Weights of a small GPT-style language model, trained from scratch on English Wikipedia.
Size: 2 heads of 32, MLP 384 tanh GELU, vocabulary 8192.
Architecture: learned positions, biases.
Training: a variant of Muon for these matrices, 4041 steps.
Each number is 200 + 30 x the weight over its row's rms, rounded and kept within 0 to 999. Layers, rows and columns count from 0. The size before them is the row's rms in percent of the matrix's.

# layer 6 MLP down (transposed), 384x96, rms 0.0773, rows 209-245, columns 0-95
099,259,206,211,239,233,220,185,179,198,210,199,246,218,178,146,180,177,206,257,195,193,161,219,235,174,229,181,170,177,186,193,200,198,203,145,194,201,217,173,202,151,181,191,234,207,215,239,188,196,232,219,223,239,177,181,240,109,194,227,155,223,175,237,131,208,272,187,189,234,204,215,151,210,179,251,208,245,183,226,191,219,166,206,192,195,224,178,214,154,164,187,211,156,173,219,251
094,202,194,215,176,160,147,175,253,183,189,177,229,165,172,170,220,212,151,196,212,204,183,215,226,208,181,203,234,156,228,208,148,202,197,222,210,223,204,242,212,207,211,224,240,199,231,182,215,231,198,166,152,200,173,191,216,248,183,221,298,218,168,172,254,229,197,190,179,181,195,214,220,187,172,165,193,229,192,179,151,228,218,210,203,231,303,209,179,224,151,128,190,190,221,187,172
091,168,219,234,182,149,152,257,209,189,249,172,228,222,157,150,151,208,207,185,173,164,275,211,191,208,181,205,166,255,219,175,206,142,240,186,216,199,224,165,200,199,209,202,224,241,231,255,164,179,235,177,211,231,215,168,199,216,207,243,226,252,176,167,154,195,164,188,213,186,191,218,167,153,201,252,201,183,176,129,196,235,175,220,202,186,209,186,182,195,253,192,211,183,224,197,216
087,210,161,170,223,246,205,190,230,232,180,145,193,151,200,235,164,214,227,275,239,181,214,243,197,193,203,244,240,247,182,145,171,150,208,156,184,222,176,192,192,225,205,231,175,189,244,194,181,182,169,229,184,194,189,247,176,249,227,193,172,163,170,210,202,170,163,210,179,174,245,190,197,220,245,227,248,215,217,247,150,205,182,188,195,196,235,189,169,221,172,266,174,172,178,163,205
096,217,193,168,205,222,235,225,246,260,194,194,196,180,177,256,201,212,193,200,209,171,196,197,142,181,271,172,177,233,191,181,196,202,216,209,187,187,172,197,189,232,243,193,158,161,132,250,181,188,239,205,220,232,178,111,210,221,191,204,181,220,206,165,169,121,192,218,165,248,198,198,180,178,207,228,193,242,208,154,200,184,219,232,219,187,179,229,196,224,261,167,183,226,172,205,257
105,203,198,258,237,175,220,223,238,202,169,213,169,236,164,165,257,237,259,179,142,222,224,200,223,188,223,215,182,201,179,221,228,136,189,185,194,204,184,205,177,232,154,222,196,188,223,142,250,231,183,193,124,202,191,228,177,141,205,195,206,181,162,207,193,175,157,203,229,196,159,191,189,177,168,196,164,232,253,189,250,226,221,174,186,237,249,201,195,214,234,233,181,233,182,159,173
102,159,226,213,194,125,157,190,183,220,221,220,145,210,177,173,236,191,213,206,170,168,200,163,114,211,147,157,182,213,187,182,144,198,177,219,233,150,187,192,193,183,272,215,199,197,189,183,200,171,220,248,148,172,168,235,207,197,178,221,221,213,173,211,239,237,201,210,230,182,219,224,184,235,169,225,241,244,211,241,226,220,266,172,202,190,194,218,236,210,168,192,228,216,236,211,236
106,262,166,128,221,233,239,221,227,191,250,253,235,161,219,174,258,162,143,172,205,217,177,168,180,205,171,238,203,199,171,215,208,137,186,174,209,155,153,212,229,202,189,198,226,190,182,227,192,196,234,205,187,252,187,188,231,262,218,199,161,231,174,182,218,260,179,174,198,206,225,207,183,200,183,199,234,186,226,186,197,151,206,207,169,154,221,210,204,208,188,180,192,237,135,245,211
099,236,189,194,252,198,178,257,148,137,195,186,210,217,204,187,226,214,174,178,208,223,203,212,201,201,193,194,187,181,190,256,212,243,168,206,214,216,200,229,140,161,185,170,246,232,196,173,166,206,207,213,155,147,222,218,193,138,199,150,196,142,198,222,194,275,179,224,225,187,226,127,205,228,232,182,170,269,190,188,194,181,266,198,165,208,197,190,216,242,181,196,213,233,220,226,200
097,168,225,190,208,157,245,252,153,208,223,228,223,179,189,217,182,249,163,187,205,215,208,195,205,206,237,174,217,241,194,186,243,178,199,267,178,198,189,212,151,177,198,107,178,220,229,191,190,171,265,214,179,170,179,200,224,117,166,182,201,266,240,196,198,192,223,201,226,211,231,201,170,250,179,212,199,224,216,158,221,173,208,214,169,183,174,190,164,221,199,250,185,193,235,218,149
111,119,201,147,246,247,149,190,188,180,186,236,222,207,204,142,185,219,189,189,181,201,141,212,209,196,192,252,156,175,210,229,223,201,189,192,209,255,260,166,215,167,190,166,174,216,183,186,147,184,233,194,171,152,213,205,175,196,215,209,215,190,258,150,211,225,208,195,202,267,186,196,175,202,219,195,242,251,163,248,197,220,155,213,206,232,184,228,206,177,195,221,184,240,192,254,227
099,181,221,241,187,195,204,240,188,199,181,181,204,219,180,164,237,149,195,187,184,246,252,198,251,253,196,140,226,248,229,189,171,190,176,123,236,157,156,216,165,148,214,222,123,224,239,153,223,186,176,179,204,185,247,168,177,238,198,228,189,220,208,202,216,209,182,197,218,203,227,180,202,197,181,262,188,193,159,213,155,190,190,235,226,221,185,213,148,185,214,195,207,199,242,223,239
120,218,176,212,252,166,161,261,193,172,190,178,213,225,235,232,212,212,170,237,213,168,174,200,256,155,150,197,157,246,142,177,236,201,251,254,210,186,231,147,215,215,222,248,203,206,188,185,232,233,225,214,203,205,172,224,155,178,180,155,144,185,227,267,186,200,155,200,167,180,233,246,198,219,168,204,245,166,190,175,199,198,178,184,162,207,207,205,183,210,223,199,220,153,227,217,183
097,179,210,223,232,209,161,194,236,231,238,173,207,117,198,175,221,163,180,170,143,193,239,240,200,266,161,223,197,279,198,182,244,240,213,218,195,157,177,161,230,254,222,199,216,222,186,237,165,219,259,231,182,170,224,158,201,211,215,271,182,191,226,183,209,198,216,203,221,219,201,203,126,168,210,169,206,174,156,194,219,189,166,170,183,159,173,189,190,200,175,207,201,202,194,196,197
096,199,202,214,124,175,248,206,177,124,215,224,192,211,180,238,241,194,216,194,189,223,202,176,159,273,205,181,169,196,225,180,182,220,206,225,197,209,256,251,116,192,214,231,187,200,263,142,191,227,164,186,178,219,254,229,206,150,189,189,222,224,196,201,197,257,233,199,192,210,214,159,215,202,192,159,231,248,183,219,179,197,179,186,210,149,180,206,193,193,171,242,238,201,186,170,181
098,209,185,204,191,165,192,188,215,297,195,155,164,186,260,206,228,278,162,254,233,159,136,247,225,222,136,205,213,228,231,193,159,233,235,186,202,153,188,203,210,193,185,225,219,214,229,162,218,189,166,146,228,228,212,200,166,213,199,214,202,176,180,212,202,167,198,273,166,259,215,209,187,169,220,180,199,182,185,190,198,169,216,215,185,176,173,221,225,174,188,181,199,227,193,174,188
106,203,183,210,249,180,200,172,124,220,232,179,210,222,186,150,197,225,190,191,193,223,236,179,245,173,151,234,242,170,159,210,186,188,209,168,185,260,214,199,200,216,193,176,192,191,176,251,257,167,205,232,145,196,207,176,173,205,170,247,222,221,173,252,188,249,187,187,165,208,203,162,196,199,191,216,207,193,180,226,300,222,192,218,158,209,203,193,213,239,167,175,230,172,218,156,143
091,181,226,199,206,223,238,186,176,197,175,217,251,190,226,226,175,199,181,222,281,180,193,162,199,184,193,223,195,222,242,169,181,218,220,165,208,218,176,192,171,148,210,178,215,194,174,206,226,186,178,183,243,130,183,140,196,194,242,217,181,189,203,138,164,195,228,198,160,243,181,249,257,204,222,229,171,222,216,208,238,241,171,250,182,211,208,241,210,144,241,164,159,153,154,194,234
126,219,232,222,150,176,236,218,210,228,240,261,168,173,243,241,222,193,229,240,174,158,204,200,193,177,190,193,224,136,161,174,186,235,179,225,161,219,199,199,241,207,157,182,185,245,180,211,258,198,216,200,179,214,200,241,194,202,150,191,207,199,180,187,231,177,184,193,177,207,196,234,188,166,213,130,159,221,233,142,148,161,174,231,228,150,251,229,178,260,177,220,209,207,225,196,208
103,199,200,189,128,204,185,238,181,184,202,204,202,181,196,177,162,177,221,210,226,194,212,208,193,182,223,157,199,190,229,227,224,253,183,210,235,284,232,185,194,248,161,246,189,243,235,219,158,220,199,205,170,200,141,242,180,156,242,225,219,220,249,201,153,266,176,188,237,166,172,201,222,180,154,216,177,190,173,167,212,207,152,242,214,211,155,156,192,223,175,206,169,207,262,192,186
098,214,228,181,178,208,180,212,204,185,212,148,211,247,221,165,188,202,176,235,241,253,242,145,224,217,190,201,257,200,214,203,192,174,216,188,200,177,213,185,218,168,186,151,192,123,212,238,192,235,186,243,185,204,215,157,92,252,197,189,212,204,234,192,267,229,204,163,186,211,172,224,195,239,195,155,202,188,191,165,214,158,213,179,196,225,222,155,165,211,207,234,178,206,209,158,245
094,194,244,209,249,203,200,181,185,221,170,204,181,216,233,210,245,251,188,148,197,236,237,147,109,227,173,159,199,146,233,191,248,136,242,187,253,172,244,158,205,193,187,171,224,185,171,211,251,195,203,189,249,229,169,215,196,188,166,207,171,242,189,208,210,220,225,188,193,159,184,162,197,176,233,175,202,215,185,175,184,191,232,191,219,196,201,229,239,198,190,230,219,138,242,173,198
091,206,247,207,214,161,165,156,156,232,190,205,188,150,173,221,198,246,211,164,211,205,183,247,198,184,211,249,171,195,157,233,178,215,180,235,244,158,210,230,214,226,216,163,151,191,266,219,204,207,179,210,204,220,202,179,175,201,259,264,252,234,208,197,242,190,207,198,220,246,139,179,192,151,227,199,174,202,206,222,151,185,196,151,245,217,188,160,183,169,167,168,242,223,164,210,210
093,206,234,235,193,224,212,250,200,214,196,235,201,223,229,222,204,219,217,170,212,147,198,273,230,217,174,203,206,253,193,190,172,283,269,193,211,162,198,149,141,193,237,189,183,227,197,204,198,141,185,179,204,173,194,213,219,158,208,159,171,236,151,186,237,137,169,223,209,202,202,186,212,230,237,180,198,186,157,231,176,198,178,186,183,206,139,180,183,139,221,197,205,164,215,214,238
101,232,224,238,180,163,145,167,200,202,238,175,240,195,185,238,214,176,197,241,202,193,161,182,151,157,247,133,173,232,172,160,208,201,238,219,219,181,192,178,210,233,210,231,224,208,178,222,199,215,205,207,209,170,197,236,172,188,206,264,234,220,122,180,204,114,202,224,177,249,198,246,210,196,259,204,203,199,163,210,218,201,207,165,174,218,181,186,222,191,269,208,154,222,182,185,216
102,202,199,199,218,179,204,266,192,233,190,214,203,253,223,196,239,168,143,207,171,159,185,174,196,164,118,197,142,197,177,247,219,174,192,154,209,185,225,203,152,181,165,199,252,155,209,208,191,223,203,257,200,237,212,185,236,252,208,224,213,200,208,185,218,269,178,227,200,239,200,198,163,210,208,243,191,217,198,244,204,177,240,129,174,204,241,190,200,185,212,141,207,155,198,195,178
097,188,140,180,244,207,214,149,194,175,207,160,231,159,201,246,213,171,229,242,194,198,196,226,236,172,199,188,181,155,192,234,180,222,201,174,258,187,236,204,179,210,150,207,200,131,209,219,234,154,153,181,193,203,248,188,282,218,171,231,238,191,176,173,193,195,216,155,251,184,210,171,151,237,184,191,202,189,156,249,212,226,214,195,159,214,236,178,155,242,196,232,192,201,225,216,213
087,238,178,189,260,192,240,222,181,186,198,213,156,142,203,263,238,208,253,231,162,209,196,209,179,198,220,210,191,246,216,240,194,155,247,227,160,228,169,201,166,162,229,129,199,223,201,154,233,170,163,170,189,158,178,164,233,214,197,238,222,184,186,167,197,201,205,243,187,225,217,240,196,198,232,214,229,201,213,169,179,199,179,186,188,215,202,165,139,157,181,263,209,209,245,212,158
090,192,157,221,241,192,189,225,204,224,205,268,140,201,187,176,165,208,233,214,194,162,199,250,269,202,255,177,201,213,228,199,209,238,192,205,179,183,186,253,213,192,153,131,148,213,174,205,217,196,249,148,190,171,166,180,225,153,173,182,176,220,197,196,165,173,226,215,212,219,151,210,187,194,198,267,217,169,190,237,218,164,233,193,190,219,242,184,179,200,235,201,260,211,142,193,191
094,206,208,248,189,201,196,208,123,192,188,208,158,216,224,215,208,240,221,215,156,166,206,244,161,173,211,209,175,222,219,168,208,247,215,207,185,163,187,218,134,244,238,198,176,166,257,171,185,198,192,192,224,223,267,178,203,175,107,214,170,229,207,210,220,254,181,238,245,221,240,181,162,155,211,187,178,232,137,206,222,235,177,205,178,185,167,207,193,195,228,211,226,154,198,200,210
095,208,222,199,176,206,205,205,217,180,249,250,196,264,190,168,197,168,232,196,213,224,215,198,195,214,196,209,181,238,221,166,287,193,213,252,210,224,176,173,204,191,194,199,193,170,140,193,216,213,287,197,200,184,232,150,222,187,194,158,196,187,211,198,181,253,206,199,186,216,193,171,123,210,178,191,221,251,234,177,208,153,192,229,141,173,157,152,192,205,134,218,211,215,241,223,167
101,204,164,228,208,201,181,207,202,164,270,195,221,158,199,222,189,202,191,205,251,147,195,226,259,207,171,172,216,199,219,241,164,235,183,175,168,147,149,159,210,212,217,273,200,194,176,171,191,242,165,185,226,181,206,153,216,217,257,212,151,177,239,220,205,175,160,276,196,174,204,179,229,199,198,207,194,177,198,219,239,195,182,234,221,183,271,203,175,193,211,213,143,210,169,157,197
099,183,207,235,219,193,212,204,215,174,216,167,203,212,182,227,208,187,212,257,164,167,184,251,242,176,111,226,177,226,146,187,245,231,184,156,156,236,164,184,216,189,166,174,158,186,231,193,185,266,157,142,243,202,190,194,217,228,196,188,205,191,224,204,108,178,202,193,217,206,180,236,192,219,176,189,228,206,172,184,244,195,244,216,201,249,212,239,200,232,195,241,171,222,170,223,204
107,186,236,191,188,218,168,177,193,227,139,201,183,230,186,210,187,196,229,215,231,181,189,160,214,175,256,137,207,213,201,255,195,149,188,191,200,258,200,216,182,194,195,259,172,220,250,221,103,205,203,183,249,275,180,157,191,225,189,186,214,229,175,131,193,175,213,211,222,269,180,184,205,184,211,164,178,185,227,211,251,169,163,218,204,229,199,205,209,163,218,172,206,178,211,207,205
094,203,155,205,217,188,187,160,250,203,189,228,189,215,217,169,218,202,234,229,227,208,213,210,256,174,216,217,150,204,143,188,198,167,196,168,226,257,214,204,215,178,181,217,196,167,239,191,264,164,220,244,186,132,196,201,226,176,230,152,215,158,153,218,181,169,278,228,217,225,253,181,169,170,185,227,177,229,167,173,188,183,192,248,219,181,178,164,195,182,144,206,159,247,192,205,229
101,153,229,246,211,206,178,224,209,207,230,224,214,217,253,190,231,223,224,169,197,189,175,199,244,202,173,196,229,173,163,197,170,259,182,224,233,204,228,214,197,176,251,201,196,168,204,140,208,204,187,177,148,187,200,164,166,193,231,201,173,209,184,266,197,268,205,162,161,187,211,274,146,213,237,216,186,208,195,149,155,193,209,136,228,224,161,186,210,195,225,219,208,135,185,157,184
109,215,188,158,161,199,168,153,180,167,193,152,259,226,180,198,212,204,181,172,236,216,192,230,169,194,293,166,147,187,195,192,187,163,172,220,144,224,215,192,231,238,167,207,200,196,232,157,233,245,237,201,226,175,160,221,179,135,198,182,251,237,238,226,219,180,187,193,223,195,200,200,228,191,228,232,183,196,202,204,181,252,233,223,186,234,221,170,207,184,239,189,219,167,162,245,150
# layer 6 MLP up, 384x96, rms 0.078, rows 210-245, columns 0-95
094,193,186,236,185,207,195,217,173,205,185,219,226,249,207,229,164,220,255,144,162,229,153,232,179,137,173,214,247,178,170,179,181,178,240,244,161,219,192,180,163,197,200,229,210,244,231,159,204,175,202,204,227,205,149,243,221,182,216,212,180,186,176,219,196,223,245,211,197,169,235,201,206,200,182,212,244,126,204,200,224,163,147,180,197,189,185,148,167,205,225,228,299,218,182,196,210
092,191,146,189,229,218,192,209,230,191,186,217,166,165,180,205,222,225,209,180,247,170,162,228,206,207,210,247,176,214,214,239,172,162,180,265,235,179,248,206,172,180,189,136,175,214,205,120,173,258,220,186,187,215,159,255,211,196,189,210,204,206,212,265,260,170,178,200,201,155,191,186,140,215,259,206,246,151,222,181,225,205,215,186,181,148,236,200,174,189,206,218,199,178,215,171,198
092,168,241,239,187,190,212,185,194,170,249,228,245,179,159,190,211,225,191,183,152,209,179,145,179,181,216,146,174,162,188,278,264,179,153,238,243,226,212,177,190,173,238,147,180,217,189,221,242,248,221,194,207,183,174,198,179,169,179,190,203,234,233,196,231,211,215,199,218,228,172,187,175,177,183,183,197,152,233,144,182,223,220,233,229,224,212,245,225,190,210,175,220,209,211,255,139
097,214,188,202,185,219,176,199,157,144,189,213,214,238,189,179,254,186,205,269,231,219,221,219,195,171,232,207,154,156,187,191,214,181,188,175,233,230,244,204,174,193,168,215,261,189,194,181,230,251,246,235,228,177,220,241,173,139,212,217,181,212,143,165,183,221,210,185,285,188,186,208,210,212,217,141,176,154,184,192,230,184,222,190,210,226,165,144,191,168,149,250,197,195,215,217,189
104,224,197,202,159,209,189,160,135,170,202,230,227,194,222,196,176,179,248,198,187,184,158,219,180,222,251,225,257,184,209,197,227,213,249,206,217,196,192,153,180,197,240,218,242,183,189,208,182,246,205,204,246,225,153,216,264,147,208,142,198,185,178,211,173,200,187,218,227,154,232,138,185,234,174,234,138,158,205,170,248,199,216,210,226,190,193,170,169,198,207,238,149,162,236,213,230
104,171,226,170,216,183,231,168,199,200,198,206,256,200,202,229,155,242,257,182,223,185,156,154,159,196,145,193,208,193,198,220,176,181,194,282,189,178,192,209,211,233,205,225,218,200,242,201,198,216,238,192,222,127,157,163,215,215,186,191,168,172,201,199,265,180,148,197,240,178,214,203,213,200,177,134,236,167,221,185,219,231,204,212,178,186,144,183,195,224,213,237,203,167,242,273,222
104,171,215,217,199,192,175,211,157,171,219,162,139,184,195,214,216,174,184,197,250,219,129,218,266,245,224,192,201,185,163,178,185,198,185,206,225,195,282,267,221,208,194,193,217,206,233,196,155,222,183,240,220,204,238,190,215,172,128,228,228,183,157,167,197,219,213,230,206,204,228,166,205,201,182,238,184,276,160,207,238,142,183,212,214,155,161,195,197,178,231,194,238,203,181,187,202
101,179,215,187,178,204,167,227,160,296,148,194,179,162,194,243,195,163,187,154,205,210,177,207,231,146,184,213,197,168,229,182,193,172,209,247,245,170,217,233,177,175,196,204,214,197,186,214,285,236,146,133,222,199,213,209,198,192,189,197,199,177,196,253,224,220,259,208,208,212,227,192,192,189,220,193,188,163,222,254,211,176,190,232,213,202,244,218,187,238,134,221,163,171,180,185,227
103,219,219,230,226,210,167,224,202,185,195,172,211,234,194,191,151,158,233,174,218,204,227,222,204,178,207,211,185,184,95,196,191,193,180,182,259,184,221,204,218,205,243,263,226,229,202,204,239,237,170,215,231,200,239,140,193,219,198,230,179,167,200,213,126,224,172,187,128,205,144,209,185,197,223,176,158,227,190,227,182,225,172,166,240,237,223,167,220,184,168,175,240,221,164,232,182
105,235,196,189,221,192,147,224,198,196,256,179,175,183,190,245,199,175,197,174,217,186,233,187,176,229,221,191,198,229,226,158,235,198,188,173,227,225,275,183,163,235,265,196,239,186,236,238,170,189,216,209,220,212,158,183,227,250,170,208,180,206,216,222,183,154,150,198,193,151,188,215,188,204,169,185,182,185,184,233,215,209,212,195,155,181,225,163,143,152,171,158,249,167,253,272,173
096,222,230,253,171,227,199,213,174,220,216,196,182,163,140,217,218,165,200,218,240,271,248,171,224,234,197,213,197,153,188,178,135,179,205,196,230,218,209,207,216,206,270,223,241,259,155,207,208,184,203,219,227,194,234,176,190,181,200,242,224,231,187,211,184,187,191,231,160,247,172,216,170,216,227,163,189,181,215,182,203,171,200,239,192,152,186,146,176,198,170,145,197,213,121,164,211
107,183,201,231,189,210,199,231,222,180,176,176,116,183,213,158,187,205,254,208,167,190,181,186,189,175,190,234,242,265,213,200,225,216,240,221,252,201,166,211,172,209,273,209,215,248,203,167,185,202,211,195,225,200,161,178,236,196,192,197,202,220,281,179,239,209,151,159,194,184,246,181,215,179,128,189,165,175,237,227,165,162,213,162,173,208,180,175,192,182,176,169,265,192,187,216,202
101,233,212,228,188,171,168,215,149,171,180,167,226,155,161,193,216,191,201,227,208,218,241,165,220,268,191,227,219,187,183,211,201,187,119,233,224,222,188,241,226,290,168,190,252,223,132,221,246,220,209,250,202,187,225,162,188,148,159,196,204,199,169,204,205,173,203,231,220,168,216,160,209,206,191,197,213,164,220,207,256,194,179,215,223,190,237,219,186,158,214,181,197,161,175,194,153
100,162,170,170,195,264,209,176,210,207,249,225,234,206,206,233,194,206,212,218,201,197,197,195,199,199,229,159,181,228,174,271,237,223,208,188,157,195,199,171,187,165,216,184,223,215,180,191,284,207,162,216,210,169,142,205,240,211,202,178,206,232,192,226,223,147,192,181,197,160,179,211,184,262,254,234,247,179,215,206,219,200,194,216,164,243,175,154,173,228,176,138,221,151,128,190,216
102,198,198,171,164,183,200,198,220,154,263,192,202,268,229,183,190,135,212,179,223,162,202,164,206,210,231,233,193,163,215,213,171,223,191,220,245,234,211,243,179,223,245,194,182,211,134,212,232,248,201,161,234,231,182,169,235,144,215,186,226,219,199,154,168,244,243,189,229,201,177,201,158,149,138,203,169,222,217,229,225,213,166,189,210,189,268,176,175,195,177,215,164,197,232,200,192
102,207,199,250,176,196,263,205,164,176,165,246,218,174,131,204,215,177,178,177,220,154,149,193,202,224,212,218,194,233,209,204,247,207,226,188,226,216,259,248,224,176,185,229,238,205,262,233,218,171,202,125,238,220,164,198,226,179,188,177,157,230,178,178,227,232,173,181,214,210,212,228,178,159,173,140,218,185,173,193,213,236,224,222,238,198,217,132,162,188,218,209,185,190,158,188,191
100,187,140,187,230,220,181,212,188,224,225,236,211,195,102,204,182,192,220,204,159,246,197,177,162,191,176,183,236,180,143,242,226,136,198,206,184,195,229,207,231,300,206,246,208,215,195,190,186,225,206,217,170,256,188,241,173,219,163,234,189,199,185,221,223,219,159,236,211,158,200,191,176,175,199,159,220,196,193,194,167,157,197,205,159,212,226,176,187,203,161,260,238,216,213,209,172
108,172,148,209,211,165,207,183,162,206,239,183,162,253,169,204,243,183,118,127,206,255,241,184,189,207,196,201,171,213,221,216,194,164,202,199,183,191,247,196,215,177,228,239,148,175,183,166,245,235,171,224,229,185,198,200,215,225,127,257,213,230,213,259,141,191,207,179,190,212,221,176,186,202,228,205,269,180,202,240,173,224,219,194,182,157,212,189,193,202,208,182,198,223,227,231,198
095,229,193,168,138,209,247,205,160,155,160,252,196,203,194,152,234,230,271,214,208,185,161,210,197,196,207,178,198,211,176,213,189,125,191,161,245,213,204,201,233,233,188,168,218,202,207,201,167,215,176,180,209,183,175,257,161,233,168,241,137,216,230,207,209,248,192,210,214,197,229,221,223,190,148,224,238,199,136,147,232,217,218,239,215,203,221,191,175,248,208,192,166,185,199,244,224
089,159,198,235,212,196,151,199,199,199,205,185,142,153,244,189,188,208,204,180,171,198,181,217,233,156,228,242,179,152,223,244,191,228,251,189,216,212,197,202,226,219,194,227,180,274,149,195,202,197,173,195,153,187,198,248,173,217,190,180,226,177,181,231,133,173,192,175,204,146,217,198,209,158,194,244,225,191,225,200,219,210,202,305,196,203,170,224,213,187,195,156,237,229,206,265,182
102,229,205,217,137,208,194,200,222,138,257,207,218,200,141,202,240,143,215,177,240,192,240,242,209,155,236,192,218,180,160,219,199,170,164,214,245,193,188,182,258,223,196,227,226,187,205,220,153,203,179,243,209,235,211,186,186,217,236,218,213,180,241,232,199,186,210,211,176,159,226,158,217,166,157,187,195,190,215,171,250,161,164,162,216,193,194,162,194,169,242,173,223,185,137,214,261
090,218,147,217,211,240,224,194,264,186,208,209,227,252,233,201,202,183,208,222,189,227,161,200,177,219,205,165,232,189,271,190,178,201,231,186,139,227,197,204,170,144,173,216,262,248,169,166,249,169,192,193,225,169,176,223,164,227,144,213,179,170,212,226,161,238,179,155,212,174,197,153,179,222,175,198,213,179,158,196,242,212,207,253,144,224,165,213,210,216,171,207,174,217,222,242,183
092,239,197,221,206,182,202,141,191,208,200,154,218,219,192,230,229,192,167,187,197,201,207,149,224,171,239,204,162,148,190,247,213,161,210,213,243,166,190,238,210,201,197,222,188,163,211,213,193,212,228,223,195,224,215,205,208,258,186,210,216,173,187,245,201,269,164,165,222,201,182,178,177,218,178,153,230,173,219,125,195,208,286,196,214,151,256,159,198,244,157,165,177,177,243,193,158
096,212,222,206,192,228,190,235,164,202,181,216,214,221,228,116,249,189,217,225,227,153,203,245,229,220,210,214,194,190,170,169,223,205,172,189,173,228,219,224,153,231,222,158,165,185,147,173,168,191,186,146,162,189,143,195,219,217,189,231,164,210,213,291,166,179,205,237,147,223,227,193,230,193,221,230,145,172,264,223,236,209,174,185,207,226,177,218,204,233,160,171,192,227,185,196,191
105,227,205,245,176,224,235,220,196,200,221,171,149,178,168,198,222,198,209,182,215,172,215,220,234,227,181,194,220,231,215,149,161,214,211,178,248,208,222,211,221,127,216,179,170,196,182,196,168,197,224,174,157,211,227,241,180,206,141,200,201,136,168,223,197,168,190,202,201,157,207,226,198,273,240,246,226,247,183,200,231,182,170,267,216,200,135,197,176,199,162,242,175,186,197,231,132
104,189,223,150,175,148,251,156,236,150,197,218,165,219,181,171,230,210,169,227,176,197,228,203,242,232,193,257,180,175,167,223,223,181,204,235,143,241,170,177,204,218,254,168,219,191,144,185,204,215,181,235,136,164,227,217,248,172,180,185,186,180,222,201,195,213,237,267,163,169,238,167,203,195,217,190,186,223,226,172,202,214,199,179,229,250,254,234,203,187,155,194,196,181,234,181,181
103,181,229,245,217,244,160,193,208,196,235,181,226,192,231,127,206,166,198,182,192,251,183,230,220,178,213,198,189,164,219,153,183,212,152,179,266,175,221,218,243,204,226,275,206,238,222,218,238,232,212,190,250,260,206,172,180,178,161,181,180,185,169,212,220,221,186,176,252,163,178,158,227,181,148,189,181,163,182,175,231,214,183,170,204,182,197,215,229,250,218,185,165,177,179,151,181
090,173,267,207,165,178,227,211,211,197,217,116,242,188,199,248,244,149,126,216,181,241,163,151,148,243,189,226,224,189,184,191,192,182,191,160,230,220,212,199,217,244,244,229,225,198,220,211,212,199,191,174,212,165,237,209,214,250,206,209,186,218,198,205,213,198,188,159,244,165,249,200,188,228,173,156,192,204,226,194,211,248,181,162,192,161,197,196,242,234,197,184,151,158,206,151,185
100,199,161,174,192,147,211,250,188,209,162,177,204,203,192,179,213,173,135,243,238,219,97,199,198,260,219,213,175,204,220,227,159,173,166,207,195,215,195,215,233,186,208,148,262,190,219,206,210,202,202,269,229,192,177,207,181,234,218,194,249,181,230,199,213,209,227,237,195,183,207,261,223,206,146,169,223,181,180,175,186,221,208,212,207,197,180,208,190,240,164,220,232,205,113,206,193
083,175,186,175,227,201,223,199,169,217,176,115,216,130,215,200,214,207,177,239,171,184,210,215,192,210,209,205,241,170,173,216,130,144,176,168,205,225,223,185,185,215,174,216,221,231,231,193,253,156,156,234,193,194,201,228,214,225,197,237,197,221,235,208,237,141,174,196,194,177,208,194,221,197,168,208,185,186,196,210,231,247,172,237,291,198,213,248,206,230,217,227,207,135,217,167,153
096,137,246,187,230,237,265,201,172,190,125,192,203,210,142,168,163,217,198,205,204,236,192,202,115,182,170,237,176,141,186,172,179,161,196,232,217,221,238,225,196,218,225,148,223,212,235,203,189,203,191,199,153,188,186,227,218,206,161,200,198,249,194,208,203,232,197,161,202,239,226,191,134,237,204,194,226,256,230,194,179,212,213,192,178,176,186,181,202,210,238,239,226,216,192,256,212
090,220,210,165,241,167,227,217,128,246,173,258,187,186,217,130,209,209,238,163,256,256,169,203,210,212,203,182,181,208,236,179,173,235,229,169,197,173,207,250,189,226,230,215,229,224,169,194,204,218,221,182,190,213,265,186,233,179,186,211,214,195,221,214,168,170,201,212,160,171,202,159,220,169,220,197,168,217,162,225,172,238,142,241,207,147,177,192,184,165,151,235,246,197,198,206,159
100,242,185,144,162,170,202,216,201,150,254,231,212,152,176,154,236,205,189,158,181,170,210,166,140,256,208,240,181,220,167,193,172,245,258,224,187,198,229,232,211,198,219,179,209,185,202,210,209,233,184,175,180,230,170,227,201,193,245,174,156,195,191,247,178,159,176,189,196,159,248,199,198,166,166,189,222,187,223,277,212,222,222,205,168,211,200,251,169,181,232,212,174,184,171,260,209
106,209,165,177,189,178,206,210,182,202,228,202,258,234,211,217,203,208,178,181,197,196,145,170,189,189,238,249,168,198,191,240,226,223,213,197,216,205,185,250,218,189,214,209,257,162,186,220,196,203,219,208,219,194,157,232,200,216,190,181,181,213,183,164,272,203,185,181,147,132,250,162,151,182,206,226,153,177,232,246,191,144,221,238,108,187,251,177,182,213,230,219,237,170,188,212,240
097,181,194,198,217,158,193,203,181,195,203,190,220,208,221,218,220,192,212,133,248,194,129,270,217,232,210,168,184,189,254,218,210,181,209,188,246,230,238,234,177,255,192,145,235,182,212,218,211,185,269,232,172,220,262,154,182,196,166,227,196,215,230,230,154,168,162,167,152,185,216,199,219,208,177,200,227,174,226,189,201,223,159,147,239,210,201,206,182,218,133,163,207,185,214,173,220
106,212,208,164,217,233,264,198,200,218,225,185,205,222,172,210,157,177,211,223,230,231,174,175,195,227,189,250,236,221,185,197,264,198,220,189,252,199,172,236,165,169,201,201,216,208,170,196,201,213,182,176,173,276,187,212,223,224,220,203,167,168,138,137,205,185,205,221,235,183,211,201,157,197,166,205,216,138,270,117,196,166,176,245,210,183,186,239,194,207,163,238,209,221,163,178,177